{
  "num_key_value_heads": 6,
  "head_dim": 32,
  "norm_eps": 1e-06,
  "parallel_block": false,
  "init_std_o": 0.0376,
  "learning_rate": 0.00523,
  "lr_head": 0.00515,
  "max_grad_norm": 1.0,
  "warmup_steps": 200,
  "decay_fraction": 0.635,
  "batch_tokens": [16384, 32768, 49152],
  "max_seq_len": 1024
}
Each number is 128 + 24 x the weight over the matrix's rms, rounded and kept within 0 to 255. Layers, rows and columns count from 0. Numbers have three digits each.

# layer 2 attention query, 192x192, rms 0.121, rows 0-76, columns 144-191
140155118109126128109089149102137109096101123110133115131116110093151163137126171132103120128155120159145122097143129119148101121111143125116094
128101148144120151138151112128106128128146150127134091066132129091132105121116126110152151096124146129155131124151084133162145116136110163166159
119102088150128111138152128170103147119162093139093127134158118131161113108124110139107093137104149074108139125113121120155145128092141098123141
085085120097142141116114102147109148125138095120132149156109156112151133189121126115097118147132133094143111125099124134131112126100153090140105
112106125102181104122120167106104126142126103144125104152164095173177162141185135168144154157142163118145120094123132102106106129085135126121156
114127104123134100097147096137144121140081096106164133126116187114123109153141133134074120151142114069144127133109123093121127145126161095134094
080133126168145131142135111125175155140094157152152157164115122129143114149118125160139110093133134163096136138142104150110099143139164124111136
137101107100152160140132124147111102083166136116123106150125130136111126110134108138119142170138136142116136128166170139109133111099111130158145
146156145158136124165152126079086144106150154129142130130119106184106118099109112119176126083140134108126141083184151137075132112134137146091089
117147088150104091114131152091087123181095117146124097147149071106175131134148170146164151124129139118142107144093132112117094172143133122117135
092065118099133111123151141152079141160080115136158133100102075068144135127118152169102148145139087115184144107118182115160148119137125109167169
114138046049129118133149123137154169121116152149161107106089136117097092140172108109098072125084114085128158120074123101163123169054130115157091
071146082119115131105084114117149135092111127129149129114133194100152109183091111114048113137115152081156114139118103100142145129152182092145090
148131120153114137094047125111128100123166140127116130152136194103145149143157159136105139110124137109144122117121102104082125101149134144108162
106173136123121106114118098120120104137122121133123143171120136049162117175083121116121087105128121111089158125107103124132139152175125137118121
148087129159152142128121125128110140121152127149100116128148131141103101137132129145095090127114148144125109157111118099125160128171114144125129
114147113139095165115165144136153175117121090134121133110148157137099112154149110185126151077115167150127167152155112169110136167115156116134114
152143140096145142103085105130094119145145139120186142136095174156147125116137146146117106142129159155129121104159131129103125096077129120109124
161112150084130104140074077132116071124154143166136114103148141146084125150125119141124077138164145103153167135135106096159142123106101140128153
146177142151134158133161115123174135077109134118138117155147153148124105116146147097133179120133123158145144124127196134167139129129112140163095
111089147096162132101154136168117099144106156093092099147136112058148098131138104210121078113116128142148109102115124107141166147058091142100119
144140111118144110162076119108138109138156108171144144112081146123140159085070125160156067171167099118180146135126150139126153147136100144156114
110100106134144147131129107132133144135112143155129153140158183091137110141148117133127126124154096131167142152139118120164111090104132120116146
133139133074124128151128106111145113124135159176113163100083173110118139127104147088105119124096168112125135106136195134118115135089139102103152
134139181103151146124124101111137125098124133100069113137141126103113124117134166124103143134146158122131138131151137113088157103141116082128089
141112155087120107127126129142147162100092133144164113149175120101124160128175143140148135147111132148084105126160125117129111110079125118159134
122107135102119132179116173067104105148117169164144165128100068113139154072144130154112154118123131116092125158175136153114126136172149118083143
152107089115120145130130093131142144122094134096123096137077098103124143120168120097139106135126140153087128119144115129108123138121136108080129
110127140122128132118119154112126131120131145123173138126123122126132151129180125077101130130156168079156135135130139085141124076122125133118127
116132117139157095122112154144154090133091102136107123115166122097113107174121107184135129127125129099122147125139137102130139148124146119129164
148094139104136079119163126106161094113131112129169099168143077124132087119166140150137129168127120177122168127100082134136088086127138098157127
165131107124134155121138128103079125171152105153110161139151110129110080100124092144128123135137128139153135106150106174131120152153160097127126
105150084124135120114129135124115115113104080115139163117122128146123115147108134122104146135125138125112105138129095141142115136098083153139127
089147088133139155089146138123129110146119098103151125163116148100137159133120188160084107141131115083078090113129137164118094135109116133131119
135127132146115148130105116135138168168150130116135147119118140111145135079122117092138147127120119147103126162134111111140133152153124127122126
110163066107161136135148150140125165204140121108112104131128116110103141150143166162103124152155140126066086112111135088148099156087116160149120
083130126147133150117174157109130119150108090147148152136132125145100169117121157068102108103145123128109133069137120105138121157158095165134072
126140085120107159165113113109107185127118128142151141141111114117170113148107151116109124143085113130103108107119184133093105078125114104147148
152106143128072157116145104176099101097136127162102151127190163115138135164155109118139130116121143104199137140116083142111173099162145105093125
184140152126103132144119138084128146153126124114110163150094145130115176125163149103177150068131154103154132101175134140142105110123136131141071
051155049171119173116120103177127138155142133135155155184115156144144159101140180142098156142114119133086137098150175110132135096121089191138101
101134118083097074104137106181139156141109147113123133100174137113106110180135216146084093126130147120170088157111156137154128121163109186095159
132081110075080091140061100197112130133105134103114120096106128130095137166113092145123139108109169099176120147121107096152115085102138094124135
128092170136129173137135114148154107098178125136071141151134146179105148061136077072144145111142111171122139131083168087102172167143105133138132
167157155173109135177103110107125088118109144110116144125142144162113169126140159080180159116140060124108182111117117153140119135106126115165118
130123129196160165135160126099167107090170101108116141174057144095152136111104126146137169104118110137083124117162183167095105147114117155109129
181185092083158116111115137159128145169100131139128092126179091124155124132167089138137113173117128089185119139101159140159162104168127086140153
139119116106129160116101121166120122116144131146144136149176125152141102148151143102138145137123106101155106126140103161122167103133108096126069
133167114120155070139078111114121164157133146125158122124126090101168145168110179116094113153141130165144140107092174109111172103085105122079174
204101123062113162132151119104084175142120131166163097105127136170144173108094143089139144103081113149091135079131180131130126110125140102168095
123110096124117101104160135091135157134140158171098088165135172091162120139125152138102139141126084169147148102105153094155168110116112116140179
121134139180142107134128109105128117127153139094123101101128089093111089152105104101107153118191128156143116117137132153129145135096141117170125
154137074148117123098087155097158098179126099131082111175101076100122164121121169147115174147071131084150081127100057161142120098139159141116100
110117113150119129157102118098146144080151144149075102097156179137139095217080100100077114110143163114152154163133110164059105133123176144149144
100106086141096119119143094108171094128142185140148101066118106136103145089097151121104114150144092131130106096143169106149118103159144140105154
155125110118162083087128086143155112144125141124084131115072165108092160131150163106159135103156137124171169158144157117162098140109110133120103
085138083110124138095068110121166115162134171113169138083106133145104114139133070125117132099169127132096145094126061136113114150138105114114112
185145063102092160124157105097177110142125102143119135079112119138138105138150142136134109093101113120129170093183134165141118144136138127115118
110075114116164132078123152148158090155133121154126110093087128113149119135123153185147145152166083124117139102148148127144169118129113132116129
147107183134113179097094121148136123177156146129128154097096189152133189118150134119116124123178119126128102164117123088150094092186110076108131
122083129088162140128097135150115113181152146081106131119084102156123157168133123160127109117129119071189155121136141127112111090123166162122066
126097075128114186134145129150113117160163127089143114104067130156106141145123173114130140146144127130180130114120123186153125145148126083122181
163136110105138169152176149183124145176133108141135111110126119147104159098159144111145122097132160117116110125165161123125135119100127137142116
140140127149098150145102120110119118094114136080081089091157125110113134108119134133131141146126102147146049117102131146073173065163148126129135
151145123088130133122137124158147156113125126126132109134111096131103120107158114123123125136125113146097139143136143124116118105096125112140120
170128120094133147111122148153137129148131119161104127134112085140124112115183114119142119125141144137121129151134156128117140101096126112138121
143101145131127103126137128123128107149126142139150147127117147140142151153135147128135110119148140137136141125124148115131141112172115130099084
129119132136122118146125122126136102089110131139131131150099130108132148123147156140139128147131090105126110131124139141119130109138102124124079
117145132102134141126124118156131116115156134118167122148138136158114141122137129132136146141117123140094130168136121130129132114158132113084110
118126121119136124149164123143138162138083132132116092121120142140120138127162141125122142135137119102134108135118172122149125082110104101141167
129124176132100119164082135163134138122124121109127099125111149091129132159152137149173084126152142122123105124128145169148133111090106116133131
172128137124126115109114130124126132119092140137138147118143119160134131106129121120109087124152111145127159150105133111131102134140143116138119
145098108152113152126129132113120113131119106123113117126129107136132115111157138161155144125098104104125135127132130153137131115131145119139147
147095139145138139137133098128122121127098106133145140140194115106137197154178147148121136136142156143167138127121095114119153087117137120117142
124150108135110111141136110123117100121107148135144113143160142136111135151097138149102101147131147119140165112105114107136111126122143123132144
161098109116111154140128128124131154114129147175133180145103140154115094112123132090156112121119149148096105130112139132134114155163142160114072
122129116126116113126110129090156124142122124108146154145129156133108098139124100084106103125130120096090142121086131167123144145161124152117101
# layer 2 attention key, 192x192, rms 0.123, rows 0-76, columns 144-191
136117106125129078095134144147105112148132134134109126134145136114123144153104139154145123110112124096125130153123168091124109141143103132118143
161137093134116098147092125129133126159128094129123142147169141097136098144128135131084136141103106118124130109132136138146114113137128131103122
112152145092074092168114128096144101126125164119148131125138128144090117125120123114129137128124132156128160130140134133093124116119134118153120
137117120163127134107122134145112108117112127127139129121127168116114128126143109141135122111095117101106124132084143138130142177152147137112141
113102124095145152118127158113131116122147149107143127116136136135124116111108094122125116141128136156123132133117130087110128121119154134121120
124152118114113111107104128117112136129097097153107095105145165118163147109118095128109082098127105082116144148113169120127121158149116122118094
121156121131158107153145107141092135145134153137135139151134149129130131132150141146120121136102106121120134124121121117123124131136131121118097
142123108159162124112160177127106098131121122128142120061104154093158123179130127122172106137123199137108134129194113110095103126127143128135195
136150145098154107112151133102120146151155154154151149127112116126083113130130094129068085166116148112123085171126123143143127068137116113136141
119101087108091141099103145132106167157107098133132114129121114122145111144116116142172141108158119095120169121121091113167162159129143141114107
145130091130127123141142135125133154133153128122100150111074096135129111147100140140107141138147156141096170094182127131133143119147146125101108
142177140152141144136120098140151109131114118128110132150087148161115145139159146058095129143138109125164099145150127118108171133137133113139109
148137082103174089126135161109171159102118158137090169090098117097113134139157128164105114170102126133128145134099142105135116126140143109131124
150121166115147135120106114125110130110125175095124145123131121094136107134151148150115132134091106118169132108122146113111122182118134180126133
149140140128108122108147148123128129100154147152113152118143171165074086170155140140117129124110144178143113132088126152113106094122144143164139
176118191159127112138102086143180116096115147099132111156152154136087101109128139147170104108151110140117123169157139209102097119122137144126159
111173133116151150161135106126144156163127076136125134137150139132101118179108069094116117168127173075113149152144137084094127154128161133143120
159157157104129119153133129110157151136142150148119074108136104142131094147155127127142145135104142133134141128185117180097127098074152147109156
167108181112108132133123155137135142138144142120098125094158132107140111154104109156129146136121080182154136149073111056150136103120143134104146
152120118146127166157135142118123154138186124103115110140092118145131176159141143143173190119177122092082135139134126152120132098133089144103090
090089173129158155128100114137131129176122110123102107131147089183098136119098142110136152156137112121148102169159100135102139111127131142129114
088132172163089104157112190150149152129123147149123136156158138142101165101172153152086157153148123153137119111095123141145122065117112163119155
211166147133164190133105155140094101139122115124140145143142145116181109134128105181130159114175130118095157090155162126162144118090136106148124
143116133140119142142133173125122115127118179143154130145072128101152143101134115121119141121135140138146143106113122137121167118151125088123145
104148122090115102140146105144172144112119143161113133115130119136163105089131117110130083135097093089101158108090125105139096179152136126150156
118167164112116099125133131146176097102136094113094085137170126122083089095131152110143143099116175148156127127124139155148161137110129178080131
083143140136157129156139104123147134132135117100153131131101074130158159170105143095147122167155145145155094102129137106121134106167120165146128
128136104113114096116140139090112144099144144111152109133102098120136148090152105101149169158102116129118086111111114107138110140131151159118154
120133078132167118134138098127074135121123089129084130125114131089143174077136143114109124115130149089105126147140150153145120134140147142145117
125135125127137089139093128131128129135150121116130138109120126173137113136159146128093110171106115138139105169094100104123128124134117123111156
144127126094115145060096101130081131136127144100136138105197138111163134109120116102113098142139095134161146175149072113125161123095133117141155
116182102156129105113148139089132125194137141084120166142141133144140101150141146141127152129144164141108130143145098130105059150105157151150139
132135149145132123165137101175116114135100116124129126146100150149105109093116104144116144165130093109149135109128104145139119133141143130124169
144163098119114135114131112138095124125171114101096117112149129174122113149141120147114111120123150140128141124120124127144150149149180121153106
161087177143135142144127096126108113083126132078154126122140166123151144132143111167120113115114111117088129122104146095104106120117095116117090
118147124120134137146129086130135144145173130107120149141195126133126104135180130185142139101101134163099139113137126147154120141117126110132151
158133115117152148061177120146117126113171095104098102147188111123142124143140125151125146119129160121128112182108107116146152108132144152104111
105156149108122113126137144132111104136150139152179165151168143119131081162095151107081131125147172127095140103133095120137151137093146098167158
142172090084135124128149159170095116107145163154124135165112139114135152103130122128113110080095111089122168113128145104097158139106178106160118
134107138110164140108092035111099150202125109114145115160107131200129102108124113135132133117145139116080132162164077120145164102158121091137136
156099130164138128143153190123160146135119127123143122084106128139119125097162171107098106117142164127134150167117151163103163161111168163194102
131066118139103112113141163152162103069149147169148112154083090066137158163101113084123138081173126142138164134107133118129136120110180164112106
157124127162117168097153110111133091096149092168116136064102097110134116108105142145132159168121151141120107131141160152131142116152127119096198
121173162149150153099120110135121056118068130146080148195115148122139114038190120120160129181104100122102104118164161120074119113167113113069185
058096099161165099092082120140123093127118156125119122135120122145094131094142135123131147095103065079136115165131128125128093098156152121147164
187129125165107168151142097114141147118076138134109153175154115105091141170073119138161106091180188101139160129144172101156118096183156140075105
116133134132160139111140163125135123148153122128108123115133136153120153118164126101124117119135165131109163127137124088122131134127142102130139
138128127169111130121077056116075098105176118082136159138116168203068097079119119125150178107107102154074145131210176161085144083080126084147153
114113109141148106135126108131161174123128107125154066195089100136136145109132107095129156165090166132112119149123134158156118126095107144109070
136134087121113146085128110188110104116097120169161142171118132127064128148131148129129136151128183074125142126102105165082072126109136080164164
144195122099160103147088119147107075100145187151150154132123162124103151151125117135151122159224101130101140068112150184156113162135104150144153
115098138123145170092140116114104115217105094115066101127115100130091099093171138076126152116177134135161156099098209100124099092130095102133137
146173174128130135133131105164128174166079086110184171124127190144160079132191116121146123152137097147136173149117189160115095160091101097097129
209127171061120112181102137123078134164121157133125161125139073091155144189091148128081122051077119156171098113127139144171088101089134162132131
153114097100171126121137181139122141069139111183129160134093078054119118138133118128076094168120135167153159127076083131113184136147132156120124
091101179167118123125117155081130106120163168127110100121108092064163100108116180111140114132177130129086084089100162127166127136099115109131154
121105092164079100148138134157156073126145146137169174060148132075154100152146157150096128158131131131121122163085102118180105104139087138102114
143173122135111062113126143130151095148095120090125183121137128129133111203114120087120137178110168159152097133134115128161155135108176129118082
124130082075141118102127110105108125143109104124139143166172109094112097129130136124149133144133111146132132126150095090153120134125159202106103
127095103097128110116156127052097072109156132148082128135144157168097162119155145125134118147129093094116149168087180147108137080127106151092102
072097134133210149131174105148114064143143158137124137160130121141074152107118153088149085110163167098179130079139137128181186131131123120135094
091130128116178165114123109115143092127138144136141155147110121134106133122119131135128157132108122132171142140167166086088125131159086110072118
120134069186110084136079090142157091109083132169166138148106117101143154146111118106115116081132125121187076121154147113116164170090108145123121
143128153214100157157104137146131128126132113152182155193114116106129164050115141140171152139103019114098115130088081153065129156140121174165137
097101145149118075152131163102104111075118126127119125133081188106145168174103092117148160121124162115132080090101069138134114144098099145150155
125124120112153119112126134115110108098148140113099142148130124142140146179137152138137131117139158112123140133135166155118121143127106134113131
113147120133107150123138134117119150150104136135141113128146149115144110143099156088106145124097129091134100117148153142108087166157128146143172
139139119112169174146101117144152173117127126118136112112148121153122153110132151130153107137119124113117098118125135126113132126130117155133113
133111107102153141123093142137130091105156128121120113115137101141094118115128143135127123154145121134117143114153118126112138115143152162119135
146147083108120148140133135122113117132132132099132145106127155174127132123162085111112143133108147127127106151133140104164128128130122128133127
137122135139128161127100133145148121150130137142105121139143131077136115126130149140133126131118151113145163166142121130114119103085133103151122
154139137101107141126112158132107148155151133125112143110129119168127139148106110153130144112134129145108120126144146144127138111157120104147133
074127133108114136130159136126151102140092107112138171135123102107154135127089132120116095141125100090154110118119106141129111136189131135122126
123120138115132135144157119132117151108128097095132113115149113125128122135119117143128130118109111126111154133111141120131129122138161109132131
119130117132163146157128124116123119128153139145131127110170133143134125157100160141114128115115147134135144148125131100112141124166155138133124
162128118102123197155131104099106152144115124150131139122104114122103116138126146110142112114120109123132104135124121136133147130114116101121100
103134116137108108124113126106114171110149101131153125119141113114146149166108173081107123109127128146104134131104136123155125125164152122123110
# layer 2 attention value, 192x192, rms 0.129, rows 0-63, columns 144-191
109173126157099140126092133142133123117149108141150134130136126150140120087151126120154119119117100149122115103116109145121122126119128131129151
118164097162100125118102129101140109126124139131115154138155109146144154149118134148101121157154112143129133098127153128148119105146105128121095
113154107125180137151111150112118117120124094103130106139104134158167129103120107127158121107092127146115107112119120092098119122096120110131125
119137107119128126127115127104143122144143128161145136134085140084167159117172138129173098161150113144124125104121158135118143120159131136126105
110176129145106142139119130144092116105152140119107118131111122153137110134128159133163109132131125134097156130130129102114156106101108152142108
135150114129105125140119132147114103129106144118137120178148138134130120105175128154105128127124138139109156151100143153161114172141116085100142
128129155111139124112147132135108138133133131139156133148090114133134129155159101125093133140120124143115090111149119112145155114116129103113102
122163115148094112170109120137090140112128115115138131134120133152101131136128121132142127129123127102145150141105097131105155149142124122135128
144147123103130142139154089125109101155133150144117082141107145094096132138094121108151153134121099136124136108113125133109108164095130124154147
142128103121099149096131089159116154111131098108132157095163122157135134138126135115120124113127155121160101141103124102091124136127109166109133
126118104158085120126124124160130121107129119136111128142098129143140124059155127123127157103125152130133122131130102136161119115130097104113138
129105141105101131128095175114120127116126169126150124121116083126112158123132181138123151124141098149130149103113110144143134098077150140173129
134124128102105107121106130133156127127134148127134108093175108155143145167105113131076157145117146121150128135124142103127113102092123107133112
152094117101165122125116108087096144112121075105109090088138132126129142121114134085120129110109101101116125125114175126125115125109125115112122
096106124100110154112141165164153148151137119143155093135138144159091136142136128122163134080147140136116089098154117163137113129133107137126157
124085097164150124103129118106129110094131113095134143097103141110177160075135108181114122121150109103106138115129114128140111169114125128146136
115140130102142119142147133144120133113125147133100127159147140124108124079139159121133134117156103125142126122127114164127099144139131134140151
113100118135131153139158120161105091096126125138122116132174110142115098115147127134162094128140118123147158107104125163133120143137139148141164
147105135123145105129129144125097097094146128106112131074115137143123132135128124125126119175147137129129108128125136137115110132113133131118119
101134115102124114122133146093152117097110124124116148096134158106150095121101117128158090121140120161128130122090092114095133149107129109131152
129116174139115134148126160087140121101145118150116120139122120116173118106096094154134108096142084109154150090117122148130125137130151133149136
133127137095109133127120106155124140092104133146125099150127143114143143159134149129130121121132113115125097133108150105135120134122103129124088
109178119094141113151146111104135146176149105119144090104158135101135117133105115123159127131110083142076069127123096132151196073133110146150135
113122099162120120128124123099148115110145142135129159118132114132149104099135110126104137140114119140145132135138148139178160121109153160129133
139087133095149134130159159105161125137139163152104115103107105156130167091108161131156166105115111152139149086116139136140094120099153131131134
136121099122150120122119115133137135118119131119117135146126139118117176135155123121110104158145095138184098126158139127156121176130108139141135
138084142101122139119147150168153168109142106156100126126170104098128105141131153123109127130115119161075157128119117113099115100158119129135104
128150111129158125117104143138097127119149146147142100106128161095118123103148142107116145139134127091160117112117161127126135133160134138137112
145136136149129106136114163097110128136105130134112135117168145164127139146155138110121105117110103122125154136137083137096136077124148135097135
122143126139113093142108166137153139105119132143136188117115110134108117125132137163067110169112157129141142187109094114134167104136107154160148
159134124152116134120142165165156151121138111141128160126105102172100117142125147099102154148140163114143133120127135124150108098138134116118100
106083142145155132111129144136143156141119119161117111112113124117099138094131101126139117124122086117138092105130151119108129131117126126142128
123144112152153137155132153107144191119127131120142103171120118174120108139137134132153136112125106123167133155138177142110132129112112161132123
086141151127099114129109101178105112153122136131147140124132183144123089107122129136130122125126134133131133112165096145144144155112143118105117
132071151144105118104125132113138111117154132100111115128103119139140143111098123147129069120100106099145169159119144125123084117148131121109122
119122158174118074119096123108158154167120101196129097162098136143111153148102134127116125108123109161144138094155142142150148125155147115134101
174089099114145149116128127182127145150116090174157140143183102098142124169094139141113109136101166160130105156132082119134118127120114120122125
075108132106139158108153182140169159146133123093119104133123094162142165104172130165095127145137091155112088129150128111128134122107139110146101
145163149120109125113141082124142137166128116105120143127102149117132138126116121133152168139096118132110096124116161131143118176105063121091119
157136130173147142088130136144140132153157094137114126135142140155124136128134129122155096114145110158169101116128097127138111137140114124108128
084136177106164160160137093090167110163151127143128114095142135148098115114155140120117141114175095095123144176117158121104114130144159160134134
103148148122127128147128088143110125145119138128112154118126143116109104139108118112117128109111131098129120109171127113117117159144158103128129
085152120108103138199145157137096095130145179151087183125143146099122115107108120107080130125127158155132105139108114114112168182137094087119162
133119121144117143195129138148084165139180120109121165084152113133179135105135158139101114087133158099161079156087140124149151161149179161101128
116143159118156134150126118140155125128153147103074082145139118112117136117124159130144111088128125089142081112129146147113132144065108154115163
125157109097067125100092139118107102080094101106163128089167114076150106103151159111127112129139131149104117109107150137103128097132137136165135
125096092115123141098150141143145114149134103103165157109140129146131147181163144149131118203135120117086151103105105154091063150154135112126110
084142143111112130126139122112142130137112152163136119099104117124112129124138110138120136156141185132088152141125140088146142099142178118134112
124099134141090127138144100131080098119151128139200136104164142142125123151110138168082116135140141149118137132125090165141139153128123142127159
117115134137165135144128143103118129146088111175140084159132108121129139134131102147093133123148111121167102123144106140139141084153142167116130
117138115110121138106108152143112147135107123151125131164173112155117118103159139149140165176090163198142156123129118115139166077156131100096071
113104169136131140139112200134146120122116112133136119131126124151143114125119138132136127127124128152148114137163129112124109106119173113146102
091147132099091115127110143137089150122145114157077083140103103120146121138133153114116159129114090151095127132121111135100115146091131139177139
094130123133177129096137128130132142160120135156133165129109162124125132156131159170130137101122101128095131135130139123145155136136154185140148
083057146164106121146136162143113144090132106146073177142200090132157137136138164134120150175129094124145116100120117121114104128152136114144105
156114152116111147175156140073151150061151097149097156100143108078121145127120179135124119152117174161169072071110161100096124144122077144137149
113099116111101134123097105098140181086128150113128170164114104111133132138112160158142165115098132119148189166164167108165162137158085120170107
061150129108146152126153145196098131154095118125081139151104140108115080135120121087127120159098151129129121124136106143131128157117107114119105
108144105184083120090135101125139157133129147110124153114102109092136113120148143138113120122113142078102100099138115153093150097122114185183128
091118157164140101081118134117144109120136162144133118146098094133123126127147130128108116157110123091147143094119087061110183088165152133132128
173127125149111173121124157146104155121119168108122122111117067118090103151124128071180125154163101167089141137118147113114126122115147098139087
138144084157117102117173155086097121120104142141138127109061103133144071091113123091134098102140134133069122137111087121116116153088131099160082
090156144143125151113135128161156101147118109124159146161185144140125095113150151138153116161148175133131110135179108122145111100093090122104150
083124165092161118116158160143136120146114150133130110130118099131101174170117114140079116099134116125114124124153105105118151128134116170105128
# layer 2 attention output (transposed), 192x192, rms 0.245, rows 0-63, columns 144-191
167144119120120146095148085151154104126123123115109133144153122084122145119135111101141124140131124108152132122135098157134126124096122147138092
126155166141093133109181140123128129134123107120163124102113139160129134114118097140132152128115135151117110103160142118151129075152166139164145
151107135153137136144064156108104148121154109093113113148126111184164127105097115163131140131178119174109130137160128122105127117118137119094137
108158118142106122158141187176148155123103105135141109166171110132159102124146131147136133145106138153127128188125128143130110115158140137111140
131188137119126111104133120141138148115165129131101122108099167165122124184149140104124117130094191150109117087149100120097129142128121120136140
139124141135142157110129133113158103151139115144141088153146130107110112113115138098134106143130141101077108111156153129126131126162150092147138
121128084130131162096101104164082113135124096099128131124136142131137110134140133122099161102109119132129167135083135133159124149118124110139141
120132132139137154134131118149120118153121090138131131139103127162128119140134101095114107125114191144169120136134104114100150136099154134141144
120131116120171122115140156152139125063135127090140125155136124112163158108157129102095149090113151121128134114111114080149112186117155109099127
118125109127138127156200162144152124103132160116134116128167160119167152207176144121109120125140137142138133123126134153159080138087125130124176
126138121138162102140088120137113114115128095142071113151144165082166121141177138093107103153105161094124114126115102155130120145145129145119156
095135122169150115134071159107147157116166119137111171105102124102122157082094169116100145157135139130164114109126163079133143072142163105171144
095121104096161139104145153123151132121070138109108137128102132124125142156117128142099132170126136086149142114094175153155078119118112133106102
142150114117142145140082154135128127126146114113124101125126103137119160120134144165151121114154127114144160099141180133085129156143141105127102
115106179132165140135114154094161144101117167131145118146162126141139112131098143152156090125147095156121161128147133144148138115146132109118093
128096082150122105135159120150131127085146124130086088104135131091097128096140118076126139098120139127133138182115176154133165118111125120113132
146129166156151141107150121111132071085179159146126131185151136099143158123132156131115101092172104139119135109114158124144128133169101147131092
126163127129132137143114134103101129074143114121125134130144142143152114144143069110163141123166165118131132143157067119121130132163125115157061
125113102133109119131160113140105108100108104096141167099148095125096138172132122130110133135163127114197134114147134085142120152142150118107168
106103127139127120135206153129142105135162097153141155103117117104156131141085158102078105107109120136110116107117134106108126146129120144100104
146103152135131147159180119143138153113149116109159133111120123170096132131115119121100069146120116161120103105108137154147137075132148136107078
132142144128090110119137111116119117151131142139155139136143127129182136123090151126167125108087098130105103125134152134128096133147104122079130
114125106133148136094092123099107134146149112116130109112142136152119147167118124124139104147135133121146087133135102104131123112126172141112132
102146069140107096134153092149143094118135099127115134114159142094084201113125136099143158148104129090097106129114110134104127130107119092147153
117102154167135148138119132180153132117097117106160114156089113114110135111195169150095143116132104135131098151131114138133099109168093125177135
112146095131138103130185120136143124148119142107114156147125121074142123118114144109133135134132116118144104153113125101173160120120120140194143
145099110133135128119121135112091173115135145136135097161101114147142126183153125122118105153131142107140141106134122129121120185152156093096118
122144134142130140106123104123114113123111135105149117158134101138130145107113138138159121119146122152112172139169140158099099110156083137107126
146155144139153124149131132091126110178122153151181135144113124164132161138140130130161155137156141139105137110169151120129102167111133132126113
123129123120125107106193118108172183084154117136123127129108142132128160148135150083084122165129130147123157111131154061098129086144116145104121
168120074125169146146089116124071120131078126148090119066129118105140141162157117105111127130124093102110099158131097067160133138134135089141141
174121133133111145150102116140122113129141159128110079133100088098126094142129120113155137132116106150154135108108115152127128105126134146120166
095101120127135131150075127146135142099085138125150144170162123129147165140158159093142118095119112155124148152114148129116111125143126134124111
133121143136094127088121084142110124110093108158086139141115129153134157118142141134166133139097128137120155135145110138131156104133114162122132
128092128099154143143163129115159165175143146158161131136084086138145135120152126113124142128133128149106148172113149100130144085136124093101122
154120158088128130095085109114099145144137117121121129110108142135146147102130124129102098118142122099167106153109151122141127123119132129127113
149119109148159144172130177114127159114166101173143134151143102119152147088121103153146110157085124146110119133091134114140117130139140129112125
131090138145145128117121105141137182074129160092123117138152146144135176119114136125126128153122125107144116138112176141074125112135156115134093
140159119096127101171120105143111128130164079164119134165105128114098144124095112143187138159131106153115127100160126117144141128153075151126156
169143151160138161142147140131139105143123100122126126127178124124125138102165117152167093141145076091127074120097098115121123113155170152103113
176141166093122140152077098150094141158091115131112143151099127160128112168148108084152121120119100107131154182117140124114105150139129129126117
132111135143126138083101123149142114135133149194123163103124103138107143123133088148112098068128103112130114149133124131149142122126134139105122
100162158112081105114153146119133164080101098141121162108082130154109153152163074112110116117141095155124150118076148117111155121079111092143136
140111099104105139141132149122168144141129139110101164132150122141161136119122097107145076151135160156123110086107140142122113134136118157095120
088167127148151119165083075123121115117142142138121131164140142123107142145142137122133119153121125130112155146132116125119157108080129134098092
136131100137090148103126145151128134131103114143114089118139125158143123111151162115154110117118137135079123132116112116137135138137136156103119
134104150160114104146141171123155087083138105112146128096133135095150101141109126145130161131129109102105159120144157171107130114174113148103149
140139118146131134140151093177130139090114142111132138127100117164145148131158114143095123120108130106124166110128154135104117109077120106146140
132124124126101084128164085138145144137090108109122117112149141109150150119092150127113107118133120145106113151128119151100185114118169121076138
146127150124160140150078120102107094154076099136133107093128098162115104161132132137127131130117116085170144162144108154113080102130149103168142
114133177127128156111125178134145123129144160142107139135156179145091115146169155119146159095117166152135124113134126115142128142115124154148192
105111150107158098185105150122112144136133106099101091094135103135122109141144135131127143123169161133142131116117145142105129141148149130125119
105103109104105104123152144106109170139148106125085149152113107135138128128139145100143111190138093127101095141117089122090141127108128119104141
147124139106124113137111129068139137151124138097125160153113139119128140130093143170083096109124113111141138147164086117129151162152104124146090
136131161150119125142112162144140137117108101160152169152152105109125135109145089126152201153131144119134160108108119166139144150154189124133122
107145136123097130167139124168097139108154156102130119186088129124140104119128114117134104144142165174084114120128097141139122104151170124137145
101109113099094090141127117125146166142185113094153132137132167120127156144132105128099175143107164118084152128135147118132177070133124108163182
084195128072138179112182121121152116131106106132140093150131099129144092109127083153165141123146119126107144130132141124133122166127104110113136
113116112120089101117088117121093151106137114096088143144146109133124118076141125137107122119131124141148147125105060091128141099127144153128121
147109138146139123156159101097140104108167172147114166145136113095143124116152159087108137104132133089144088127138124088112160115133125132165144
155155121165109166090105120150129152154142140155157098101136126127143133163112126124196113132126132134138123135132141124125126147146125118152134
144122108131137098131129125136076093115101132094098122119140076176117126109137110114157153115138109126096164132111137169117130189107114147140133
124135083139138138144163136157133119152140163156163183116128152155075117130164104147202130139143091121179145141133068115185114149111123141134080
121096151107128129143116119126133119115147103101110110167158127099145122156134122125132101103120098128153120115094146147142131129129126127146139